{"n_layer": 11, "d_model": 192, "n_head": 6, "n_kv_head": 6, "head_dim": 32, "d_mlp": 640, "vocab_size": 4096, "activation": "swiglu", "norm": "rmsnorm", "norm_place": "pre", "norm_eps": 1e-05, "positions": "rope", "rope_base": 68100.0, "rope_fraction": 1.0, "qk_norm": true, "attn_scale": 0.177, "bias": "qkv", "tie_embeddings": true, "parallel_block": false, "extras": ["skips across layers", "capped logits"], "init": "normal", "init_std_qkv": 0.0351, "init_std_o": 0.0, "init_std_up": 0.0351, "init_std_down": 0.0, "optimizer": "adamw", "lr": 0.00196, "lr_mult_qkv": 0.7, "beta1": 0.95, "beta2": 0.99, "lr_head": 0.0107, "warmup_steps": 223, "schedule": "wsd", "decay_fraction": 1.0, "decay_shape": "linear", "final_lr_fraction": 0.02, "batch_tokens": [16384, 32768], "seq_len": 512, "doc_mask": true, "train_tokens": 138000000, "steps": 6048, "dataset": "wikipedia_en"}
Each number is 500 + 40 x the weight over its row's rms, rounded and kept within 0 to 999. Layers, rows and columns count from 0. Numbers have three digits each. The size before them is the row's rms in percent of the matrix's.

# layer 3 MLP gate, 640x192, rms 0.0909, rows 421-430, columns 96-191
090:560512479553521518526488531527450478517458436434490448533572478445532508477480533533466533479547511606516538528492554561438436460562481517494470509500415498467526491501486484503506540475506471473501512531516523489534517403463422501507561507454456541549526454509482492470508462497497445538
102:530490482509475501509549465483602569527483488376462473576496474492504495464475504524465536509617497468481502510555470459516460472515534569578500511538558522533561536473467567490475494454491517459468548509492561516431549428502480516545482547467459463524445483598428518455493557580512448523
103:536499522462500533428533483480509424577512518466506507513527481532539477461485530496564491437493520540474514496560417439524465487517424488504522464516462479477491529499535495485515468480470545478545559494477533544470533593494549497442457557514474552555458497491455475589596411508472465493
100:513490500545467481470535516514437498554490491524466444501486491457453461507589515506486502480424498485565549499530576513459559461479497504498511459482494442504480470537530510518492496499471522454481581480401533550518486497551516476553542507400525577504449528484547549544438545506482435492
097:510472486522472499542524507511518436513493504506518487470445476495545619467492426521547557461484477499495466501473435558543493575461593517503523472598527510476467379480480476494552501499452535510508455483529485537476582470489434571514507457552532451523584529590528554458506451497569460483
103:519516468485509394508499496523558479466502520543425465490507495531537514523411460532460433461503463472463474462531473467514473465571541457500557585544477525456503431507492461487507469473438499544534489513533517525483512445481496568503540437509497532506505490529460516535486474527439473533
096:500537555455502528486557556495490521527438513497438494494471571538444476508530514455525554462544492557479505451470449486481434506570511466474427482433480559473583475549481492470576486516452507477487563527515522469546455461544540446550413502469546494533514441489469549477559580583489493396
099:479499603562524538528498556556520580498499529475449586539502459559467521503500503549531549475470510513489534566516477524474452524513566540483443501523518523515572502461448455467557499516532455459514494466564437598509509476519513486480522523446569487483476491484447511519449458495576489501
097:522528454533496515515461487473441482463491443526470484552490506445463506532517622484439481515525471549583530489462476516526518505516581521495525504522483451467534438390532594468511485519477486475529541480460458537492584511555458563510571422516491525499493510502505437499555437552493521455
084:499527552549578464520470569465520418509499491525451461468460509502423514516500474497497495462408484462473521490423510461495536460494493528496435469534560467532470515513527595602377500514517491530507545495506489536512496481497515528477504406463478498441505529458500500490517515528472446517
# layer 3 MLP up, 640x192, rms 0.0869, rows 421-430, columns 96-191
104:501539446501516509585603494512491576478518469491431478515531497530444492460562584513468469486486507470471452504448503472522535451591412460485471490484509464521514448514552399557549505504538518493472465553535491557526474505542481521516527450469518492487512557542531466480544569567497420559
099:444564484453465520490501502557549539532494522471454486474534586541495505554542525534514484471435502496569473522503475439452537415510414505503476535585500473481558527392471472505494503481518533534539483507510472528498568480487507528490501427513504567506555483525483469525522476476436531511
102:540582490482566469444514522547517450435515469451495475561503544577454592533491547438544552441553526506511479527466444473554543505547483471509480500520478493523497512547560480448499457520507531448489500542559474471480495533438545469508516546582522510458543493455538498424428488524488528518
101:523503449505476497551497404457486493551505541530507475529508417456484538448454499487444459490530491372504467522479469517545480487460465530536477506483449529494477476546483575533395533479511467399474477515550472502515436509519514474539532556475495556496532506473508507465556511490512461510
099:521439442582558468537478469457514492489484532490479445536510489464544538497411524488388443511536440499520496553472473507474450442458504457494542505544528439476570489504608491489562534491602546474529457473452498439507513475491463464498534581469502473520470435466498505466552487501505532488
099:457567516529447483543494527514491479495516557514438530554489449464503471465453439529527467485503585468487459453520493490470467487483445516522435491441488509542435485545542568507465517515512538546473472424503552519446481506485558541507557428485548559511537508496537467427429516457521521539
096:518445430514431481492564491480495498563503533450489588496495516512555418535469447563519515508418549490460423473476505552534491508557503519491425460511501467469453548473477440537503412545546443543543468544539456502508473564452465523484489456497473508449516504564473530481466501480501452536
100:499502447440470527482486446465532448490527489528542545526448545500507546569519521516525513571477484482506550467518517525510587474569462454562528573483599548467519520509515559514516506537435557465545549582489517560423495498542450497509532504516518467517548495509498568553518485506504447499
102:521556530537493406542418539511509458515548476443529556483478478551435454493539537507498479546534502498500486491483477504489598526520521488573520442560489530524492584462525542503529482498524491598443412469576590537497448446505512534508502503507552487489508545426525457512462564538489501502
090:460434494411472445495476495535521554565390519486508486485527503576499462544491531471567553482469482514499499525464493522453475541538509543548595519559484520464531509587496505528487482475552450509519523505523537470499469525472434447532423505508465533489590499504472439502523506476511552430
# layer 3 MLP down (transposed), 640x192, rms 0.0828, rows 421-429, columns 96-191
105:501497531513495497587536526471504500451572462484460485517489514522500499459553491534503472547464557490543526449512440427546535545521532571485466457430501543492547489538549429455536458605403519576462516500487531486480457496544463532468474439487540476501450543508491435539520508489502500528
100:494423542489477550507517532462505475393532516525490444518486528469524514508570534505448482539550444530465466503498538562529502499499463536458546515529457468459481403520543477607555508521413505460500508485473483509552470473543466540504471497516469429505484472465562465494507533467522552469
102:492445554494442495510503442514498521518527501497465542488508451474531393458480506534512542502493451474474476512542479465551480530503557474508472506521480473504474513464492478499441496519486503535523541503483543525511435511490393484494466530448532560551464491508421486556541470513499501448
101:501545510459499537561484473542479522565545485598489518555488521512509538532409415551468555548511471494540488518481511519480508587498442531462487516461491498512501504512507560428530545485593445526500533447504456499488464532496530583408513519556454483517519562523455575473520490555518519481
097:529469549533509470508550513477442444498473397516508534495543527433530411504478545457481458483520481504481507524533513502532479595507463522488520536501422530518452496519548469423604604517543499450452548479511504432505473463515526461542550519494515517487502500526549496533439435512480474472
100:503517556529533455490528516488503416449495430455510437526522473488498592537542528457491475452534438510531457467528539466564462517508488500452520517494487483442559529531483496500524542522467492461470408472465448422512578425530519503517485468530544609505493557511468514500468500447446490455
091:501503513488500499413487487504468486475455571502540486498423474504495561531524463521444484452492486541430604529553471439519500469505502461510514513480516465528461468499504529489602540445483522440506478508542460516430478472480502516575485479566547570553513518526475467418460507528495446459
100:464459473464536535475445499488510433509523481538458535492467500580500529431450522501501567512536434458507533468409503469563465430502477516509494504484521451495490463570524546482484505460438526437464517502473489489459502494444396558499461511473590535478455514555574539466540484438500432527
100:491536615485456488620515535537452461560480508441489550548519503487483572549497412426478512495562490541494399559442503506458564496513483526524520435493500482490544555469494483472494490543497492525448519468523519492475534469517459458477455469531501519456460525452521487495553543506524516433